{"n_layer": 10, "d_model": 704, "n_head": 11, "n_kv_head": 11, "head_dim": 64, "d_mlp": 4224, "vocab_size": 13415, "activation": "tanh_gelu", "norm": "layernorm", "norm_place": "pre", "norm_eps": 1e-05, "positions": "learned", "qk_norm": false, "attn_scale": 0.125, "bias": "all", "tie_embeddings": true, "parallel_block": false, "init": "uniform", "init_std_qkv": 0.0288, "init_std_o": 0.0, "init_std_up": 0.0288, "init_std_down": 0.0, "optimizer": "adamw", "lr": 0.000356, "lr_mult_o": 1.36, "beta1": 0.9, "beta2": 0.95, "lr_head": 0.00337, "grad_clip": 2.0, "warmup_steps": 342, "schedule": "wsd", "decay_fraction": 0.725, "decay_shape": "linear", "final_lr_fraction": 0.0, "batch_tokens": [65536, 131072, 262144], "seq_len": 512, "doc_mask": false, "train_tokens": 1210000000, "steps": 8162, "dataset": "wikipedia_en"}
Each number is 128 + 32 x the weight over the matrix's rms, rounded and kept within 0 to 255. Layers, rows and columns count from 0. Numbers have three digits each.

# layer 3 attention value, 704x704, rms 0.0202, rows 65-101, columns 176-263
119094122151126165131116107113103170135133149170086140140143092200104136106186099102095167090154088174155179147165101149132196113131137059127171133102111123118135116108087087198124121103110168134145129163074125149125159078138120138082098072100116087097131155112124
135176144094166119135096140130166147143072121199115076079087130172126141115116134079144183058192150089119168154079122109113102139095066110105114156124120078120150103139140131135134142153127137141142144119135119166079080102089206167180168155084118086114124168133102
084119193144154181100143175131122146120124070094164112136070132153128121107183099198153109108164189147194221139172159114122172112054122105137165074060082158121120129107141124154154186178163079083141094099130057116155114163138067096123130116127137111132130129111086
144136053112173122153077125140137144093113083204113091122120124140164115211157120153134163143092173142154094124057138172152162104114171111113174053134136109113117119137098116150139124124138133120110118154138121132128111109075118154126171107115132151110101147171134
170081087146168134189158097108120132175155124162149125106129153176130118123091198151173190094095116128126091132207144132112095086188104118073162116137184150092188143137106108145162133117193153075113165109127117161135146156137171083153135131125065154143172086141115
171107099169161202144085093159085149104145086186132119139176170105123120119082124096188083160098193146077070163094159166093092110101199127135147170127126153158121164188130139111161139061119079153100085177143064137098135184098147136116091085127170110076126098110170
130159133223120173110143082131165099181182138118148089117149067163136113120099137075145078095102123142075133111128096119155162112131122120110140178123139129084149155130122106172110147126105159171131158098033129158082154108147139081075091129165117061106178077130075
110171143086084129137124097118092096075173083189157147108093099101144103192147083105123191197123161115162148111107147114133145195102142093092104112051124078160127140109113150129155106122145170121145167154143120130190131149095128144179151203162097151107199181139096
099178180161152099174176106120165040145122120206127097122152146141157127066094157162077166180134155163146165160119125104128087036123195120137112100145118123153128138141157086203144166124156085170146158139189151129073129121131072093082135152129126176138149195125152
109072105175110111114055107149121204142066150153138111123113098106133140163148134174166157126175114133136116115120097214112116117108135177098146105084122070143165113151151105165083071127095145122119155135020095109110100088176124148122104090128130070129082108106116
132105138170087148076149113151118119119116106115138160137131133087116154155149110132157125167079170095140094142116131061176104192141178111109072159142100114241146122160164112144114170103142107159145133163196140148121184153196102064094149128170156149162094107062163
097149146004121124138120173117145148081114116106199103069102176123175131162118154102152066154155157129101104124124106161165183090166103079065199097059128071135164124100100076095161144081180152085122125052126082093176096119045204165096074212116171205139133075125103
144114110147058204084109158127082129136125134106095176180153123088138124183111131050139056121119080133103166092100159124123124144180126155149152122142087075181123082097093156077056130074104140139118168131171181170123107085141153159144131091122123079155178106151069
100105129099124083123100147135148124153155163072144157135084123133118108221110095050129134156178097095111152120126103070122131142134156112126123127156088142074152138089130128106131122083113176169143171123099087053171133092161130162077094156108107066126136154159150
160121144148126103130132115130160113093189120037127077162151125168102146162201114133107098094129140135119116135169108134129152082123093149168072153088106161112121117072076141126160145152156178089105109083113097148146152149146067106116081121099098116114129094120129
134070139159131095200169091127131153095124159155099105137025059176113129126106132154106174117157151186159129090192154129143186105084135162185085095089173216074055137163097187206083127192177149095117141139078142120125121101157071173154082132131139098155128084196128
111143169127132225144111149156109182079151135144130098109142198108133109110136164103086156104125124064063102094087184135133151107059139119130164192075119179131147140209116127146105115073097063117100201175090007173095101086102094136084141084106096145086152134146098
178113120126180137187085086145130077092142127165134088092158096156121151148118105121201181101162167161131168117146155074215062128128115026141102130143133129129121104142133063124186120130128135149130117113131108127144079100128099133091155159135124096130159185075112
100080206091178102099101083114058098101169143168125150129172169112149146100124084171200084100103172074096180124162094106100143207072152135073081194149086118177109136125122135143205143100158075025139057109170115128122102071064150086067159099126172130172141164090123
149131167093139088150057128116144148122157172143149163158145144078154132094130142185071093110157172178178131113179100101176096158107130107191145121115093139131193129124163166129105120185134142063119140116074106107109153118096115123108118098059126124118125112172123
116118121152078085128214106145067103168186092178132126118093100109153117133115077064134106127097136143130137087111136049125093129108186205182148099091164111111104118198104214163092136168149102049110128103108109115162113142120164150180167144077147104221143113139092
129147130096113171104165166135141108093113190180106103102116121079099138172131080148147066165142153156103168177103093101142221151181090149094132179146130152072106119162114132095193081157122141174129114139135173152119105095054172146154122125138136102094104082095158
112149123153121056084123197123085130131150115167195119117113115101132134160141081111166137147180139100141172109105155100147117118097135128121130207137108142107157097118116185130086143114091175059145116127128158080175148134152169075134100163065138070106163130183100
122127135168124137162140117160105102086092130162096102119139162168135132138160132168115171170081145125144147113105142145148139117100145160124116179122096139129126140146150161101189115132116115166150131195190173136083120091200050122136105065126124149089088092165173
111109097088054126141169108100165150131114125134076129114149093073122151115153065110111105175107148108139105148080086141143090120124084095124161161168165161106129123170144107206142080091078159082132111130171100163102152159110091172150049200119100087065115115196124
113171125127150156110129108155094081152168171031129159124097075151099106096102118129074133112121146133161092131107091150108111152177150197092138121123092149127126097104172139084109165148088110149142136128142162081124075139189159125110105114126127164115093128118141
124109144115140140104175084152132135180101120130117209148095123135129152097096105109158163102170105089112107111157128177152168130231141073106125160124162123082143113149112083120146071113084142106101192141072109131149115063135153118102119150120145145113117104104130
151134085147143197134090183144098151149121093059154133139199067120131134082138116097154028167162128108196190128181153100110104142202114077117166194210120096145101119096159148096120074061086086203110150112095104145134154175167174176155174155184099156119099154090160
154135153183175168181125085143108139077131093140155141149099124162102132076086115157162127110091170114108185159158088123162110136096146138113110128087121132077105112173132098107171174178170175118142104135148140173127117166197089118123170073113136134184112177143124
120156188142117151116102113107115058139105056144109152147121212133136113194139123080145133081124118148151135149119147076163171164102082143163140077060089129139116090126089151104052166171156108157116122151204144113101120157061134082116126201108149113125162207098140
128152151094084148130162087142114094106135143222145182141141140144120134114164081147072153124151168142126168151076147155139158100134130084090142170149129117180114106136113116132067133075141143111121137069085159130106098061105131201169106204152160088121115108098095
139152179124130126121126173111120182091118140115090131137129086116113126182115124144168106135214149137116101141107128146136102166112119107139138140147132154125112194129123159161121133103148130061116104147121083135115134056099177076102079115111113128119149181036129
168161154180175116165128155144135137106099126087149058147142129186104118124109146123157138104120166133155159125158100167129206133151136087088110116059131168087144122095155113107188151205152156191137096121043125067148148155200067106121103111107106140116069132121143
169162077139164191181119151123117166132145166114162079101146110154148145136094168117092114102163128160154176134097127093092114135094081038144116080116098125137147085151141088171136165042119148185132174107058058103100198138183110099109105152166120077120103169101096
141116140191100113100125068131114142126162150094149127223159169158143108118102135158210145096128143154105159103124068160130071153173192112141076145129166142144142159156083138165068119192064128174117155169131130115170101168119146146121149094152100104138117086120106
115145081163101117125089053138116151173156143111117156085107126137150102166096114140159133154125119133163164076148107100127180128156150083101124158127067175112151077112117095100151160091135082132131124171150100183188158139138095101059091089097073183133081098143113
112103089134143102149097149156121190073115126127126155132121184149143117086167117208079154184135109103120108063129113097073216159132117135120137153083103123161169111100093164165079138107104144025121156105094140108152120112094066068143076084137149164140087079143136
# layer 3 attention output (transposed), 704x704, rms 0.0225, rows 65-101, columns 176-263
082142193146138143151156128143101124140137089078129154128147145099197141215155098149239093095126194106120140154070098113157026122112118181089088111162114138161153126134175138130120169155153131105112176138100175141093074129090069179141060192157110108121146141170123
106135130134104122133152116099059101120153044102153152108147143099111128198172098167139119138099160114153115151139110074152093131130109124073077119172146205038132192131089149080125115131120124168128128195123144126157113133169096153170135118127094114116138145098190
171087013090130139129105158126099136173135155174069120136121105123149113211181127170122217128120167113096181133089124100082064123193110144070146103128129130106111125106117122169180093109128120155165152149156158164150150083071132144104139096097186159144139134121139
126179090144075127175121154184136108121094102064193152097167147094058122112130135141151055134108166103114112167127125121114112058189061100127064160138148128182055107158128099102123186173070119198141112113048146085113137182168123204117146159160126122135140125119148
124113180085115136146105134147217069091081149128152144093111103125107133084157072120102130067179138125134114155101100131149162108140142116125096171190145095198101120064190093098043083190152069137131063106116184168163122111186111167105131091173129159113097101147126
160123095049106099133113144126169114125063141148149163071084162086109131185160176094078144203152138148128153109133081151145172139116133118188168125100136055101122144076124118138145128162135131107127182102064176127085106116160133120065089153117156100133105096158112
086125147073095090128144102108158098123073108180087055089124161051139109076138126135111165154080073169088118105132084125055170106103125116099146068118113129133166135132141167066164101083167129085151130153195172187154076106150126096074135107138132151102103166170152
093181144162109176164096120173148102129134073068153093203177075165119150031140065113083096114141095149110147145111164180128153093204124155130092091131123052098088051116142116124035112083116103134126175076121120099197096113168170085159180096151134122137120093138133
147142068072109069147140105116160116126143110135128138077060141122153120222127090176116136097132185139131113085180122080217124175143082093128138046121075092201126123108145110134128106167098144127165069136148097123182134139109087150104112159088101132133139134070142
154155097065086074143088120085047097101170089149128134118134207137170141142159136198128134177038126077167126145164095069162135124129141114135115181116135131140118134152105123052113166120139075136114088165248181157085153114076112160131124132084062150082138129105180
137145108076142121155159120138114148123123182100150097168123069152150132060066156115116163118150162150126094152171172190091180090135169110088151178058154118150140139121144156140152096148140066164124108105156092110101141119125161134144143126116073173146121113134157
198122142172107119137086091106105159074104063084100053139109102107083125030126138111085117132130101158144196064121143179160090117130131107177122136127117138043136127131146185160132105109139102112139116087136136142185131125226120086130156109102210131160156115091140
113142148149117112117105103085079121167084171163129098138176128151087160085051197063098078134238145143158152106099160156106183203087107098150139123082177157168191157139094122110138123167178120115112103110104240117114080150127118165145157143121109143083084131128162
108134118160173100132098078093169139118124170101098110126133145194182129126118083227187109147106088094117099133129101139163137160107109203176076109146119157124123141144140161086125176117097161047111072138184199124098181167075096135159068184114144104103164143122144
134083179086155138098210176148145139142125193151134195153168063089124116089117149102146179128117152090129118156153148158095172107117120151106200102193135086101110127139180112128190123084080155076118122100116079141121093095157100138096087141152105101172139109161125
093051156084100110098118123190188054095144099119109117119189120179132122137162112194155158090043094100147127157096145111108136165159093127217148118131138133136100095106172039112120203110068134157126141138180052087061168088087204189101127148202106155078191167140137
038095118099140151083152124080098120126067144155151094160148181043187132161095083180095147106172081105138159149124116149085101137208080130057148090088164110136180106124063101124064092150173082107137133203144187147195119090109082135095163101069152119156141159114077
068136135075137167146136135128146125150071125109129132050126159121195117116111083146123131152146166181074123141144098149071164108103168164088070115175097138066087104122186152092176227041142116152102105014133182147115095101110114134102121112103136157132120126137126
153157083141103123112145118106176140104076185081111134146117141118130120082124146107022171091165134122158112124130108143094141198170127155105186105160134078077141141129110193145035121221087169158095119046095172131136128118211121132119090175128138153114073143068158
110097018238133118138138150074157113132167110116098201106104187216158137186164078138106218176105112120129108232112126087100127179136143135118188160120071118147095167116109082110053156132075085117128116163189168143121154121108133142103178123179136157107060133097120
115105124081104167140074130163223075054080194076129082130191089088100152103118158181092097114065113089148103189106131139103204150168074118155122173087150099085146150122089083097137116124087127200140115096129116066045148105227136157161147104218042118090156125157152
147148201189132118122110146122135121155165115091060107123142135105091105060110151093158124122079109126134159096075132146125130109107136102119176158072114147098188097160124131133109139085203102078159136188110139179123146160165115168141125204101062091148127133159086
087147140157129159063123146134182113100116130150163057138139049123129125071085122105089151177117101180158111144100160099075198160126105069000142111078163155108103154145172100072082114070088069227106152106180128111165112083192076076147169119140076197103121098101173
081167145080104135140146157149123147149167114168182165107107182068133104147089091128155085119161093117130125139130133125176090113144103078165141094104134138187126094136127110175093168140157149203119101079019068136166117143088095195102133198131109140122156139172096
107149148175162084088150099124134162122182042141171172096123083105102089135134105141147063153090113134128137113173119145169152122046171128156121080153096114108116101127169163121082099173161156219136179149097129148180120113202151139115111175099113081136097145095066
072158180091143147082142122120128145144149109255116111137104088092123119114149095114148097167122085144095122088110128173118111064120166100137150122176132139135141116190089110204144132066167103045122074071124099144091097123042146110123102132140120138153159101213152
125188135169100117112094093109110134145166098105118077094133169163204160149135111150151085097091123142115128118129165154178104143116159163164036131113152140118106122127063126118134128125197078126097028172167237112120142207043084129111081137124107083151146112083110
096095161141096083101109127096135068124097207122107142162116153092220123177132074149216172137184128158114119051089062130113136060106117168117090118085158149127125158151133115135173113149185146011128131115128212099159078104056055125048099104164172110145182100102107
133075166115094157170161173160128118159196101164084181109192117159213120162195169096118166131106123096091136123048118134075155096144137150136130174127129159173129101081134059126207173084108130097125160103099047133134152115038096107102115135175158161174145092180180
130105103113119143137118177121076190169145194160126118156106054156062121141119140163073206204138213151108142117157135136118042173165096177079139117167128113142128147087162123180159094137020122137103207119109142136114106126160157134168144135137122097115102078169136
088146123054117104083135091143156102107069034038121083127111180087124107163147161171141100180087074167141145153135097110082084130153189134155109115119155088107141138129162111140119147046136123110122135135239247125131155091150129131117156075110116163133111154146182
146160120173114116116128108125099069140092133124122085144102145077045129090130121094169189108156127117199144090130108121071133159146143110075126132091157103123104105071116140109033086143134102179100190130133159165202121105230121157106144155062171171161104104118174
125067143105128116146155155140153109141165103171124119147103130187189118155157060177195163111124094121052153130140168126146092073160151158142137132133108174140077159138111144152201145023168086082125097156200134127116143126015116115082105091131144139186172120116091
195115163092125121157131159118154106141094131091128105192139136124178129158086147208097133110108240105123127189118086037091136174104136152036156099133102134159121135142107124102131150110149138048119136139202168137158124149099119132109086156088085129153106107146231
136144119131145166095127100096150136105220134138146127109114191157170139097141135067110124140097133098192155089150157163128226126121143152108135103160094141153102110094161045106133120120109133099106181114093111096119120162043131139124155141160139113125182137139087
103109120132168088127120134136143139138088154177128171136104144139171111135125071182138143120185162167062058179086126167099131072081166189137102070182072155096096120149108133141149110157099132133113107072078124149035103115092084138096118122148137141060185134145062
158155205115118138136090111156118093106127086092155097178097109078113126126147141068155115123129198128184131226197079120138014132155127129126145187183164122089124129192100116147119121110147155219130144126137101083103140124084146145156149153113132104127133118138167